{"num_attention_heads": 4, "rope_theta": 10000.0, "warmup_steps": 200, "dataset": "wikipedia_en"}
Each number is 128 + 32 x the weight over its row's rms, rounded and kept within 0 to 255. Layers, rows and columns count from 0. Numbers have three digits each. The size before them is the row's rms in percent of the matrix's.

# layer 8 MLP up, 1024x256, rms 0.264, rows 898-1004, columns 0-63
087:141136182111123149151125120125188121105170136093086174087134158113109148131110169099075048129139169154176145114138108121058126133124125089114118107151129082092061170133175111099153151107063110
101:147114099123103161124156081148134150152114126212121139119162079150149140118140136145074175154115140116102138144132127070135171140138124098122121137101126125079054078110094134103172110104148121
097:067138135166095123081115161121114103171092098102146115185116080172105175130125146124107132144148068074114082145122140080144175055049093111097141136086108117119157084127119109084143112170123096
104:204128096156115167125123103116206126136101105183124123095109151151145104098126131150091176167060128138159071118093083118114090120103094114086157168150122123129105164184144146080103108124129171
102:129086136134112159149094081134118142171134114151119126129143124172110116172094109186153077092127099113098159135150156039173060141154205101124097169077113159111100080166155133129162162130117139
091:102110173146123084114173150202127137120153110122114114141128130122215146165067087172079163111149127170154135084133122136143165164163125110082189108139120108167158134162158106179165193115080158
093:139103173157096105120123097085142106177126134136093113145152109150096134099075145127156130120141193144145126128123085081129115165127191169191062105087128189125102124103115184066209103158155121
104:191121147117141127133086153139131166121135145147184110065100133195138154157136124102193086165130136143093168140187092086060169179123163152127124143082098034165147109134156124162131140087117103
098:105088198109099104125099127165149082133115156093189099189122093072112102153104108168152106084192109148113112142171142155098092076120129163133108142103115094120117176147122152118088127050092094
100:153173123133146088144106113097123152173116131095095116122142107182113137163095128096171108142123117171137115100107120117172168084062053139102150150149127106152125085098074189110119114118144115
096:137099111186104152137151085112124124127088041165199096085062069119157150111146131092098090116175108097133104133115125134129145083183118103102153154093117066137160088098160069127143132144084176
106:174117118113159149108137147134129128142190162093125085147101116097129107184123120139159124108143106110107164124117146121088103153105162128031136145139071162136105121140179163137089156110102156
111:124135168132077152125150151110099045186166100130072121160167121107070094181123145116158153097132102164085144139101100116079105165170097132154077150166177145102119155142147107118137108087136159
098:124101105131112127170163162133120101144163135094154133103143146155122162179085166069142099179118157150116102173113152118189148134165106145137168102153055142119136164096136185127103070136074129
089:135174131070125131112191134081112110132208186141144147143159106151144140118097105128167104181163135113140198130113091124128164137084153135150135168137174105142182193146154157164183132114126074
098:097096148132145109163087146127144147120157127143102146170153072083093090135126156152103114144156074154168144125155110050176113093154068116112166188137103103107065126168141115145112152137179121
101:196083106140067048121190108157184126140148090108122125135086122108126131056126201101156170135131154097105135064139100144096136094096153150147124122153140128060091091114133089170139077159095080
098:070153154066157065190040095083113110150126131100133191106102126158173100145118104106125124101089068089132129169147083135136124099074111145107081101170126129155140128120137154138115138129140150
092:163102143116119125137131116121140111188130160167116091152097077220153109183132110105100145187122102066121218119102134160127064087098121121089130130145082136176147110126115093085201168142200120
104:141074172158086109080157113095129104116174149123169081165172151176167108153145072062127193182116180117108106131091145077081114091137213127116153134154151140064133124079084166163117107093102151
094:144134018112149119086097092110101084085164130134092148127096170079151158116174174090148107147160124140076122101162067071108128187140153139122109123123111066136119101152078126115164185183155145
094:125164144200127154143154120108125140129078136095093122190146099130125094080088125131155113166135117139148154119158154135115203130120158163104087186086144127129124096133136134121149149087115124
110:130182110154094081138128141099148069118158141103095135148134158118141162145163104122171043131205138042168165130112176176110095159099141167158118109072061100087142134109113168147162102154134181
092:091155150132158099058107144097176153106179155118163116104124137144100165082118156086148131140113132116150164205147100156130123137144061076132112125149123138194086149196111130121109117088168136
097:123141164147139202145070135108140168114178136117102121180104130129143155148163161126110166155102121122167132132128150121100143089098093120095193132047102158123124157114101088138128104135168108
093:100121113132120122121152100092191145114087090109145170174131133172136141097135084118112123167157126204102126157110168173078118155133107121105145149131127085152072106128192084103154122125114060
106:138135124136046102089136162087146169080111146127090113123075136188104114177094206170157134141140146075138143141120157068121195114194166155134157119126115157105192121156135166103104099174106089
094:123100073134132113122141078088105142082156159116112146167119164146108051145143153166168172086086171170177131159113118105089113097138170148134116166119163139097137143146129052185173123195166086
095:144096115148124103094075099111117115154119178086138135111121197138134103115144114139150190131106172130233079119098116116130081122131085155136134102147136145117151129086118075095132161059174123
095:135167105088112163064122120079150148102143145144117130089066118133182133111160152085123155103176115153155127141099131065139074094125119101140144169127141155140107148157128114111159123132120154
088:136095064119124077125105157092133095127142163089117103155117029130172075165107110138198149078177156107122096124133124135098062094126144143196108135106134139127107114111128151134118138138144170
093:201126122049100129091177195142097118148124090161149095165179199088172148105130143143169145149100087159166113169182094160126123149122122127118118117101094135107147170142132064128138057171130080
121:174162176124069104064163137114065200138147125092069165119089115111079167123153110172168142158115164111179097171132129102171150126105121141149135154155095087084100140096101153120120106107080165
103:123092127108087117119139161109135134144156121155116119101162088153094175126112114125114133152145102120115116119124062093146147100111118129153120151134178111095087142179128137126094170115118128
110:113163148138099107116137146159157122167093121132189145173136142133159123140143111059074114124155111097114155095122153127118164112128124095151077156131094138101163162076116160114129133121181114
101:091106098105167146192106153127166167084116152084106106131135138150187151124156126163157131103104148122170079157071154082117151171117152122129131147132124163121174095121145109089144129144145088
098:103112145070113145133047079094147184167112146122169160174134158043115152133100145111079072127077139134108127093047102150122158078141133115132076158153142143196077116140097111128201182097127102
096:128110165127122142144140123089139137144111154111113127188117160159105123122103151138070125092165125122158087124188049101085132074119125125076056139121151169171103143135106124119100122130150095
100:102130092108078166099084170102160102090122177088093133150125050112160148121071148136166131125087117110099118134141133188128175149097190131097119165138141117143127164191153163144130180107127106
103:126091148101074152100088168119172079157135094095094114145068130149142174131167083105131120171104137090172118096199160169151149121150093093175142080137099119112146080101161119128162095128118120
095:113200152143133142091125111131139103129121063106162166131152174159117160178152181154182103107169148143139138126120102114148173107112224108095107142157159134162142139126112093194124070105145193
101:165100147117078128089127095131150118185129094179143124098138154091177129180172126127113152128173149083132220105161101194158127118127064103109168074071144150158103093093114071168183133084188163
099:153081070103136151128067131122185098149196128170151117134140109138145145062115101105097155090139094123108103151101113105152139115154159117151109062087128062149092121112072102151163156151136121
102:131133104129096136103091232157145165143138065094105172188106102140110170065091156100146143105158114132133129133123085119067089216120113150149165117165164096171080140125145093159106169060056161
111:095137089084084133137154149161119161144143099133151112139157108107159087166128094133122077168120104165192134201138089157152095115159140164160132167101154107177128083072135146091071157105143129
105:129181113090133092115128167150084149187176110142111125104138160103111102146143122208126141096117141149135156159137072116091076093101149128105145137135184100126139112170134109169056197157145081
105:144127120104137087081125125121132087116115098122136088123122160124102123128148099143148111124125167215153120136133085158137125206072017153113157133135150119141019125126121183078147148158150161
109:148128115085124140154089095146109052107125133175098146188141185109107177133142155121170138103164126124148119145104109153152088102185142091177147125143131110129185105101194125166099154089102092
097:154156190091141104158086127100087166161106143113142141113149164158116165117117095093122101138106129203159113101152094089146071156128129105121102080135090148056085156128141083098078170139127131
103:175099162092142096072115132146156141130166139112104115048115153117115098080107087092076063182094134093138142107178063110174123145123093111177106106158102124138109101086153104166142168123107111
096:146119138169132157127125167140114064136150134134102073147096109090138113115132113137101178176113154123182109133129142102191135105086118169097161145181139137082159087073161147124071094146165160
097:143112169100151121165063156087142148143118178168088129115094115166139105074110103095166140105083099121170083157130105125138159111081168126183166176111137084064111158115092122155119119147139171
108:121081170104143103121129145091103186141148137138166129155079143090111145124145117131138173133113075069155119134134086144102153100148108108055094096101122074103152126129162165119154119179112130
080:142126123092068125104109136132129169084144154102159115132076165146145075132082159084127144154141149135149118095179114124144151115099117151155116131186152145171174165092168132098160125099129097
101:117144114152084197112083113151143127129147159178083131145122181148118142126149058119148096158170096188170100128112140172132107111175128151132070101093075141119130141160115206097105128125101144
092:136161185143125110146160152121123086147119110104163101143127104131100041095118116146160109065146101089119168173160109124081123175146094117136161153133125209137051159125062128099109072176134120
096:052122138107164146100172090121102122101085160036111151142121115161106113126090117124135180113142158175113180122125127107117090140124076095159107146140083095168088127168159095150176133134074116
100:121098182098146151168115131143159144132112046154115161163143111118144124112082111157108094096128149192092176078076094103091113169149105162083108145147121109106090110069067152126187147073108127
104:118103118091095140128130112131072211130144149149126144099090153158187109161114147160097144133155107099125151137164093111096112130065100130166147153143133164158119075106117093154146112136134091
102:118129164129109145093099132089101163143120141109137081139113156145116104128088115098102132170149098121148156158160095127103093152146090167144130098086150127145139195120105162120138145137101132
099:197116098147121182105158134118136165143074218148078113143113123130075073127111127075126138150112178162118089119139075098095132067069120160113102165129097175085182168133147112077109195118168062
100:131064153043137154149145093073138152167101130084172098121125168110145149211166053058172110142104134185131127171101104174065133107168204167084076119173143135183122093122102117128086156143190117
091:147105098151120141099087142159122147111114141187110090106142177188127112160129146100124147145099096139142076122158138136133113071138154112146157141149116101108062056106156148143078093098155109
099:149105085156083166089077129096134074119177072139190081126064139111049131126164074122176095073081116130138118162094156126076103129110124235120104131061138135122098137091163125143105126122154111
103:157152115146034165150109221201101115182113124117134157112081164224119115132115131064135123127158154170119145172100066138161109127178121120132143118166153146148139085171133138100144172178097127
098:167126106213119109108141124057082103125111137166092137153122105121134096167099090165093096175118168157123071083107082114077147116138149141123166118133085122166075092171117161099078127116230145
101:093171087124125169136109075096190141093127130124135149162087194160085119129146085125045096091100137136081116159158127145093199160132128102154135092178094144037091073143075146125148101124181098
094:107140073078099160183109156119153159129146173157068160199152151129133175129151127162151075111118176116196138130085195162147173155121069176112133147152121110158120099093102111093096095150086122
104:135059132169116060136197148141078104186164073081152157128154148126152144127083115095096100140108121142068143158129160106169132126170078075133079121195109071150096099154085139126111135152171154
097:104127069100181125113141084071087140144139123114167135152087101095163087091150159169136111113175136142162179135092110161196206110144125114154196150142140145157118154161126133126119130142137148
093:052110109084203152122191145094092146183075123095101162144068090135142150098148151133144098149172143126169172091085105104084101107118100087139095141109114179091155201102140096146191154161107040
088:156115143142132130153129158081129152079156194095096157104110106181152160127105116073173133120183151091118090095144134176155142103160119151204159144146142124089100165162104107165063128124138138
100:148055074051128184106138136158135074111105163139102108126110134137090136115113092187120123094113095072115146076091137175128146120128142144141082135125084136066102118096178133091134136068131095
100:166147173113111126075128126115117093096130155102100129151067150135121096097083173128129125103049096116167140148135182086143158120097130140118093150144145112139160172101101109084166132141136137
089:168114128094098135102082137159111106131080154105050105110128089102139116174117130142092089130154150118116153154069115124094152088102170035101117185137109068115079085127149077129129122080118134
092:156127113149165164155153126098165109170129177122118202125099121100146129105086138170120120139146122127081113097152147096112142114119157128110165122107138115133159161174110163131113147116208072
090:079107114238136136140103100141122133109156069200182091144182135115118119092163108176064188108094098130108146131137109116104146167073131106131106138130100128124148119148159171123081194129102105
106:130144098110113157096200141127132142183137182152182069093164153130125157168107112125112127097073181136158152158100156101132120158105151108172156164072185123122117171121114121100136109097133179
101:100155151134163133096130109121114130152113168166108138141089192134173144122109125100099131237103096158154101143110084108129106087097099065107129098152149077155116167094165135167153118125072143
098:122165179146123081103066151088104139142138132160115106128094115100100157144154109123124097138146097098093112152124109098156092171119120097129087151112146173118114082178162140139154066108100099
103:145179085106129173122138157162120111174115165122084141153126160133169134091133061087173206124196070164137102111195100093093109122100148133130115104127131125167074143059139104163150135159109129
107:125137147106067154116131147120143116151130103109138115164170105127103116148127093108096087169145114118155121083151143108133104140111081098107138137155146124182149105176130132108134170185164175
108:064129139111067102080119151154093134176139097120127127174081201149111172110141126103127116171135107125112124171213108160119167120118119132122142148127125182135136133163114192056146088074103087
094:156073136190133134160060164118198071094122137102066143117132189113134099202154118160120124179126206112099087209088155207169104150122093191124105110139120104164144123101107110108151128093181129
094:120104153091155126105127182120107129124099130076134136185092180118148117128188184082160162127095169175218124189151188131119146106125115114122116145161105167117103081142118171112088178076110124
098:191091131128111147081106094103054119133114097084129162171097098139176100101155148092135190116103176164094107147146183109108113167117125082148090096157152138134111154142154135114152119117147135
093:132108101136161165148098101073160148160178162101083102146050160157139043147110133141144106163130101117154164154121092145143161150128144111131126123113137101155158105090108180150135114126110108
106:097140126162123093143148105086185123116155070148134133177094202107177116148073101164155125109179111031177104095144129134134156105109110193151098103168117159118134152080162139194107122117140163
102:142107090143188130086125103056150098099149122151098103163109113109165091160130091081134148143095122193086134148136162130062099181192121142140128161164236185168082147183101171128145102081066116
093:150139097187184182126129144169120122082161114120134127033094126185091117094116069171112076100127180099110157188138126109146120214122175091144105117161157187131088126108097141100170128135190111
100:106099157075136176101124100129117097102086188101102157043165155101140170182144075118137125099173160119140097181110116151132108180118143083178169132154170116150085129088133138129135124077194160
098:121149055132130076121117164069150201127148119124149075104159123128145145081159150150098089100151234176127119177155133124089167118152083112152074115126128174142177121109096147184156159106110146
097:152170174140142100159112084165106161123163130166167171157099123135206144101152085121132096085196108182152170117097133102095173157135072124100138199207097114113111113148114158147127121175144149
097:063130141141146130095093113118147170120129157107109119121107041163133165173134179115127084185204183132135079191129086134152182108188112137208113150171091041141122132162136138139147159131088145
108:125098167158090173123085134113176080069082195120172075098168109097110150144179107170092110152059143145150163102110184074123151129142138120166110086143119179136112130138118100138179184121090132
101:071155169160162131121150153085128169136095096185117164160186153101088151094228138105123086132134130095152165122087095130194116099158100119086118121202138155072134114208142126136124124153166139
107:132159120120147133138117124108179134126173117168091132125136126077115143166130092121163121077065079107131112146059133153141097124082099114118139177118154122134116140057124139083139120115137122
101:135119090197133140109127145143102172148124196161121166135140088140125082118154138130146175139157126113157112067119148134090134099154129087136142106180084167136127108091138149134202167140150155
099:130104221097100127146113150070066134069144089142155124150163189131185140108090135143145128197136115097132169090093148130136117105139038114135113143137140154162121165121119093126095143153143171
097:070109070073141151106109143103117090146122150122091129104086144137087182155205187132113168158076118143161076171089146114101068130145122157084095095089118162143151153087093153115111184104078048
089:144119136160176126104113140087112147159108083115147118149120130131151135162094072105052131107165127100164132085163102183153160162114163125160087154094144069181167200080145173152131148147107129
100:117108081142132092124108171114129160066125094200162112156133153127182088121148180206111224176112138138165174160148073165177149141105112113104219116214151170171122126146128154067128138108101150
105:136172175109233111124163107143116135112118152113116164083076155085097166116064120128113137143166169080157162096155083131159140153122113085146076171171106196122182142115076164118111074112062163
096:123115142186139142123154106139121136181139165083109153091102165144110094101129146077163120197116121146140121090157139144126100164099082109141143088099124132084174071164093165158117096058134125
104:147070064132121160161121100091120146051163232102111137120123130106147172107108095151119127076098125114107167139138153112125087079186065140131070096122132139158155122189095171133124153148142140
087:136171130154073095076128130088107074113105142117090184049164166080168099186090131118058074171133103099117146136119115096098139092149132184148152105155065113115134124144123130121103193115167144
104:157111141126216120122130111122081127078120095149085155123084125149141063170141183148096078177120111191110098144129106108187154136160153075163069167100059212063138129086107133138148086066113174
# layer 8 MLP down (transposed), 1024x256, rms 0.21, rows 898-1004, columns 0-63
110:101118107109090152071135159143095146142133153131121162117121106151138101182130071131137195101123044115153126074097139090151121155050097190142160165105133120166219214154140130113093133184111103
103:162106155203116083157132189160167098220165103124133175078126083169143125153085135119074101189134112107123128143113181066158111091128164136078060159161135136131102144095107145128112082155098117
102:047106192076124102077107106072156113149112118120103111146134102166172123121192144131145110097127136090120095106151097085144156138118116122164119097105190110113120133141118126083171162136124172
097:081153109156148217076138079120129138140157145148166145104143124110124124152142166128102110095136095148125114160122135104129169135068100157099094175119155155184139154141078125062105090183137104
100:104091111139085195109113101101130062074177110107099126130112090116092165125126168079128101175103112130096132143184138146145104095148089130121169097126110099182140137121168110121246136155126119
101:126137124144155103164196190177128118140134102134145111090130127126163124141187122124155165065137110135144119103128085160115164125144135105136176071106151085130129187204094166117146069128195108
089:101125160186110162103116122101164161146154122124133106155111132123187109102126139192168143105094122162059105134131108152093124067082117114110163104120097141128158178132132149118185139085150104
099:117094091114154104105138150123131090109179142132077155109132154120128116127123143080186151166152122070121164138161124127139058104094134100106188116123174119125085134087146108118095105164169094
112:137161092123131082144110145130114125153073175120172126094122150057115150085132154175194198154135136080156074141157123139106109101103082133156089117120076131130114137145113117181107115166125097
101:115163095087169134152104084131161098126154133133099111165123200101111161136152147120143088115120084130103103137099150141102185111118117139150162142080176146112138177073111118093094205158100134
106:100111090094195120109129110134080095084112128196154162118111130094143150191127181115105135142108142211117161143127109187122154097068098144165096111107107087125119130106172122147146133084138139
092:133093145155129132118177179181141152160140116097129149087111142069071145184238148144066142106097105125149137122160135087138169097068130172075115154128126140153114123151127122143135118050107114
109:169047107137091115128114136119103091143119150139122121158106142187152147148028200146177121114091138154124140125103174119177130149161117143162090196096160164132141104125116130137184140157131133
094:148098059149156083083130087123078067071133089143143148147089144105175122126138114128129061168132124130128179117131175131102034181191129137102124125112130104153151164136152112176145147141104143
110:143171128108081156098110144122135089103116127131099142150091107151098164067089122173119086144134105091086158159149141139177107163127150178096174156086154151074164132145153143140133116128160121
106:124157125080108087178103129148096134153178158164109074145177172132082118103092156119134075176198136084183174138105119093121134152147075111123103128107116109152088100125141092164110110102097133
098:121176121113080102096118141138115172115121128127144124184077128135165139168150113141114109074155112131099146182120100182147093086174177165079091109130103094175102080086151091156150181137106084
094:131157122137115127169172068181112193153126175079087116126100130111096143086174161108147111145109166130093171148128153184112121172106127146163110162082127152102075191085144121107122135145141078
096:128148148086102092157186107124139108158061117191105043103154125159134158160141142157124134114109143159147170079143104117202137139100124139101109119143149143180206105168096131114195083146098166
098:149130145137159102105108126133150132176085080115184103105138149144041139170111175131170142134101091081162131119120154096159105139147143145070080057152122136081130072142114151129175095146112166
095:164130132124214046153167123158131162133160062106111126096126125160145100145155143116131136117098089132100114098134092106176162211119150151096112119107093139162153064171157150118109138144109150
094:120145067156129133202140121095110142088130124185102166112077137129112134104139108092148095073067130127099163094108145187093092126123110108081160108139156142103176135182096122104103162151096063
100:077127117165160137165131141142114152069097183147158108147086091135076171138170084161086140126138135081140134141075110080155084090141136128134163127170129105161108134189085149124112168127114132
094:124051144135141131141151067144092115148170177162164107166183147145141134138158075114098109124130141135114129128106113050109186111125131118094136143130134114106178171117105114175140184111115109
105:100126159083056163125080132119128112081103121157113108108098114098130143170192174096112150128156133211127122142125067184100166148121119134173130105144116114149117096170130225130191093096105163
092:142102146107087156057113071125082132158112111159178094160131153060115126126136110089144109152154139146152089144114108121112173082143162159122196197171168133162132170119123114129159141137192155
096:175165144153157117086127125132169104112099141121120141148129188096165153131081093143085163130105113133123146171117141108140119144143070095070136192146107110179155133118129124189096165108122154
093:056142199075179097118164183123100120099187101114107144152073135191097135139096104075105102105145096138152130139126108095145076166119134118154131150148127144075133102098101162148120136130134104
100:121051074185140167170188184159125131123139099162150099114143095125135127086103190127118112175121110119146115158090115164171141121118147053135108072068155168139145145073134075170106151178114150
104:130079078198146123107123152134169102220130069124137164172129122142115123112106123137128168127178113086127098175177177139135073164140145124126032110143084115076166088163088104201168146147035156
103:132150124144103119109155111052143135108103132140107142168149161135135094114161170129126160078134113074114127069117131079059122101138091074086070163156115138156133135077161119107130100168151109
094:072097134126063164102117106088156127136152080185111141168142139130126123143153099083104184163079112193134166186134156123130123138100064124136184125055158157106119081126139171114154165086113158
107:149221150172118123074133172126120191133158167133157128110113116121142073047131134096101137189141107104102130143148113166182057120124109171119091117132171082071119062138150154132085171115153163
115:105168166161101129170172080069106112099137107123218116127191151132169127134162123185111107124201127118130181177126125166020117135110141098128107121098174118167085162156160107143150114051127118
126:177118146135178167171117106103163116167135119076120093108111178127149147169131174148157117127083122078136134104076173203165099103130168112131173116054111132104124109093150178116084138105145128
110:088139100169054119097111172096121148128122073123138147091105102114124174210092139168100160203141174126140109131122122126094145232140152158153073162075141089099117165163181128084134156145112115
086:114150077135088119145196156149131120206122123153160102116058091164144149082103130138099104108134152071134180098122121065103129118154113173153147127129132133169133122157104115171112124163129179
102:100116068148157078117132115149101115133127083154116121109161097140117142169148204076115127100084169133140165090080178131166138133150131096160128134125155155124124197173183129138155168106114063
101:119114166173102119112111066129128126106107188138103107107130068067112102124183088132127113150140097141120128131125118111142174109122142104092113047129168125207124092133127129131108047170131146
098:107102157134077122071137164141140092087137146125140136122120117137135165107163035078142149104157151155094145231136091159131185111148125151067118105095088137099083122088145109138119166103160180
096:115095105160134162159200128107120149107109122145148129096105151050155056131074104157121159081103163107136130154119070105056205104134163124134165102110124136117169172140105145118128097173096114
093:087181125147165212176118181111133152199140158162123118133119162114135148166128140135163170120057144095156187101130147109083091146149109115140100168110107136113127111141103133191094116067151138
091:202129130147064148093110201162148134139105126121149159089128108103152070130197128112094128135141063149112097070184115158069089133071123106085124113126166136180080130151095163127113114042136202
100:139116168133152053146134102133174146120160116083114117146137105137171252037142118120116179149173174221081126168116125130080112135163169150143133143107149119160121150168121140155164175142022151
108:119140194163115120183122106143095119052173152117134095128147181152133111064113150122125119132154162124130187119116152110173132183140064140133093063100102123119055135146125147171169215127142128
099:114092152109097161116160154100144140143094135158120110156083151128134126078131157143151137135176092128106094115223113136181139091117119116169105092074092199122108149147075070065103143157130106
128:135176112103117078134134107123097144109109086132130102100072119134117086121094132131127105132126121173134069119122153189194134101087151139126163162167095089143118226128156132127195115092140115
099:124169080126088152143113132115119148151108066111131141089085153082121181118154146123126127100123169131150058150105107135164175085100080093202170142122122104149188112184171102113154140164112091
094:135199128173157110134087066111138138140164061126107128148124143131150121182108085109138157168141084109085164114115121117101144163196108166154110130150101026111151089105119098102103172159082138
096:143121109134180078135136123112129122139100159156148181184120084099162084178080186077148114113100113087133149121137066126191136202112118132146108089164091098105158131141056145189069125177145081
095:155191096145094102099131166119097152141145131140146106166128137159161116102116148135145144042140123139114050151118147160113099151135099125135093163168122154161113167110092119111144102144120146
102:117148098064148176087147185167138093136149052169102144072114106202153132155113150137170074094098136080190094083092178121116091105112146109151130147118097130139103134112152116129163088211186102
099:114077152104107091121182146149105088119112125092076128119163162089095158124126101188084128121132160103152132118191097129130166136166129110120156099131149223138146133103157105141169128168142182
095:145147065120130184110132119128159100158064148103067148165177097158139127126146108134134100145156116146166160181144146169117099101154108125179145119137129147100082073137091161167131116056092091
103:091132111096115094140099139155094097119176148090123079122127105116114147150154161139120127129085184108122141107103135095128132114146140117179173177150114212137145089128165135152148094092138157
105:180141084193154109080124124120092103132104146129101164153202148080125130090131158135101176146139088153094080155184101064145180095115131106095091146160121177124176120158131132150154129109094142
111:098096106167132138165195133090113170092130128070178105255118119096110164123113133093124115131137093130128153104167123141107106110133133136114123106069096116108116091105120123149114152188100133
090:172152129157087105126176111072131103051129099181155175107169140072098049133157118110133139172109149147148106065094091149140121156118124071129097177143158109152109124167126154148158138153114071
098:074151103162148134163130144114100130163139142134137148099144148107097164117120101183124116139108155130101187195113158147085134138182109135136144148155151139136103113136151080114126100056155132
112:134165089113036042081148102062132172095124146123149107128143100146117124040174157094154137117168125077105086154120124101117129150118108156137146087150132118128159065171194158158178092135126169
090:145073114078163157098104152078070140103153092172140104129156157078053126182141144144091118142159151125146110086136166130058157162159151117174178144113062182140102089167090121147149172107164106
099:093110109140123084140101085117129150128115113139125146159108107081123115085097143095151187139144061115131159150156180156135080142148117181101132154085125122165144097107086166128123112186115134
118:147087034104078115114095144137134164106063120117061127148145150135175144170148137066130097134106118162157131133122120169189052133108147093095110136160098102175169140161178110122109120132119137
097:122159143167115164137081111039133104161146180162075137137130136099163152034134112090112131131142095123115115110122146105107127101080100145070121082163107173112156152158198221092131122180178110
098:135144090133133169094109150122132111078140159107139116103098102122161145163146129087202162138134179156143153157120127140144142165099127132160155149129078135142085120138081147157177169175165154
091:112205169186079101111120109131110133151074165141127145091168155119137108135081093099107066169194118111220126164136144174192133096165108136095093104133090088116110098147160083085102110150170176
096:126128096172101117100121143134132137160120104101150162136105121165130094094094086168141166138142169133152039124117154172130133093081105115166099122086153145170173162112135153101118128153112151
093:165077128089155161108135145111126140134139104171096152092107101079129104052123209144182174155131062122097102050164078132131108163139145075150130140131139091127110079117136145127099081175158123
095:158114112121142147169098113118179133085095079113087125128104137146138070127135095129085153145179126171123109143075178135102065115169047104170090200117098162123132133111100108154107136131166146
096:154108146138179075155172085160110158144150106090190139071120130143149150108091110162114120100101124115170121111132115179088180166059126079102173170111173156155157094122158103133125127114129133
120:121131141135185158155137099089154127089127146173158118137122083143053166109137151146082163149157106113106169131101104081141117115163196164132156139188176140084160131134141103080158095170180144
096:129136186099104157137141177121163094108091117101100071133105148150137140118110130139135068198160065107118072169140132136119127081091077216132155122170140086178126082148116139152172132136149130
108:052157124130115139127093072222091158132083156129116142132143115142094067120169123128083115116081089136074104162087063188122130129175149052147151159099141143104166073170117153140109153131101137
094:166178157140089123140121131110132127171173131115114103134141178164064087106112108098096086125136157189172113129049110134122159171135137165122135128156151107122127144160104133118176146135096143
108:140126145170104110121110138080118163134095060126144187072135072115184099124140087123134165120128072114120158075093136117157134184109125125161145081162143165083077102109161105105105196109114105
102:095161146114137181177120129090071155116181151147168121150148077138144094061188152103126112172130131147090153110150126115140190114119126169107079103131152127126168148146112174130084128118112170
105:160137125064171176060164142108130087188145120180097151155119090085153135126151124190157195066177083099098113117128077116093139112205126169170190187152167127091151062170153111150147058175157141
105:100135143123124120149160122126079167133124125179133136112148085124139099126055167066150159185120096100063148127122127147119061143115175120138207091142134111083092178105168111094128116092099112
101:098151157150103151127152131149095143158075158175105181137101127096163112123139105128109109144153140102119104069098124140081102177136153174122117090168129184100071135123120107124108195159133120
097:118159186139144153163144096094136154094128184144198062134150124125184095202166085164095186071070184121148152075141132085143159118170116146118172150131109128108195107123092133114155231096079064
102:107115135127131070201142175199139144161126072130073104105157158121103118118167148189116110143168106129166128140169142069204131149126117169120144162156102090088101067151113163094135103149085139
106:104122114108106114123127209121077121128035102163146134119169162153127148098142178132162087141145099150105078108128110183135158120181158083130078129129165115103136121141161119108176084085131146
099:098154137083130083126137167129134125144129126140091129065153105195216112140100147101192084126109080147108122081149090092039124150192107051130101129077092114126090113096077085140120108156133164
098:101135124108141121115149173097078093154089076113137165143105048118143120177108095139127172130151121097093125094150135143101079147140116168107117076100135124110062140127088139088132169151147222
100:128126112096169151118174137145117077095136117136132163075096160139104104095122101189115184141159129121200136117184128149149156202162166127075093089153101108093119144098109104170090093125106119
099:133103177110186148159104079175178114134126155135155165141161129159142155132108134083141108079105177134102177099100153129142151178091106085037136169151131098124168124085139127136129144115104128
094:151150126140093093120110090134124117129135091159159144115168180141112087057130136094082096133094134165122142095058113073132126161145107089123200150105136124124120071177160157108074144133134117
107:101053168152127175098119094099194139185170097179064120137140142078146167036094131156090179188151136103146118129114160121140074109122122166129139133151064125084118150100080101115148147105124154
103:152187106114141118121113119085162119132159112134097146178178120053096173093134117147106147108107163159146120129132127154096127158101047148117191121112153122148058069072148141143129144112086105
100:127121121187192121151153134122152172201109117161115124129099127160177120199160157096160108100143091135129119177181168093176115135140157110140146150165134148121139101142121176145099169187168128
103:032146122149123112092165115157119142134135158172097177099119144131171115115118119137124093083077106103058141099185116152114087155085130143093083112120143087079129104185090120116155115163126166
101:085127086098090083160122112193144134123183166100144170063153080171139103097124083108064086122111152186170173113106115105163101145145144160127154168096078091133106103148164149095112107111136138
085:106131134207164104147076079107174138148132080145101122103141143154132136113146124102075079116188126100142135089134140127108203111150108170135161133061139204135112145191169124135130099121135073
094:148137098120151093149166166157185126134122092113147177165120153087117116215128158158121132061130113117167135168125195133105127138119109109095108130074146143161106113084113145151084097134134089
107:105130070172141115171067082133120127119173092141149188106109148143124141218118098112091113135085147143157135116107108151136216127126142172168146108139155150138108161143059128177114180149068116
098:141159185147186147152077161114135128093149164189156094159142084123097186127154176159163097099157101135123160112113109135189147113146058167132077130173141139113126110126147139110103135107175150
098:141180188091087092109187058123168100153145158142145159090129121143120098171092145183156069135113149096166146132101071148102115140055078065128142140130097134172100138196137123098194093116181241
097:148171138151169171106132145166136167099115105127101132118098110143140120124105132121120090142129135122101078152125116101138106096164177161138173164064100155123165131077108106122075148162140176
091:115154129163075122145114073105133091114102173174118101169147148184101083121115111126117114119189174111135107133084181153069183171148062177134098115085092115075081105076099126136168140122110157
095:196121132093131116113141102105188113112108095179131105164169065137128114126136119115136119039073137082202159115116161141174128112134094180114145159192145084136084154130113100123129156168119112
091:125138181151189097106161124063115147187143089134151116099160061136147115147121142118102124101070163168082120180068120220089082146139076142100065190158126134171123180159108085161131190085144164
083:129108143140017132127081111130083095118111119124144069149131083085128155131134126087171133159129124187144153132097152122132089157139155147089117155116079108116132108095132072177074151121110119
091:181191136172129166134050159073169099116101075152173087132093122102146136115113086149120189129109079019190076111159158131107151143129145150129107087192147072101141106121164158139167134182111113
102:194147145154137112119105081121115119186135209112105132148177118135060112148184070152144097064158142152109181084120078091141114191165092162160109109148149099130128156137154118134147149117094115
103:118162122107129056129222138124143129116146144082183126154126135108158114109112127165104103100155090115165181097176099129138116122107113124148121001199103129132076142115162077166101255133091105
091:161098104178176108175102102128132141172174109113105107171176123162033177146188119120180132128158186118154112218126159099126126114105146077167144125147133170147174196151171099117106093130114083
093:172095163138058118153045139166095167103136048122135130140112135155122136116130117171157096174108123136159191117092162103064115115128172158112071117126132139083171134074122127111162159153167120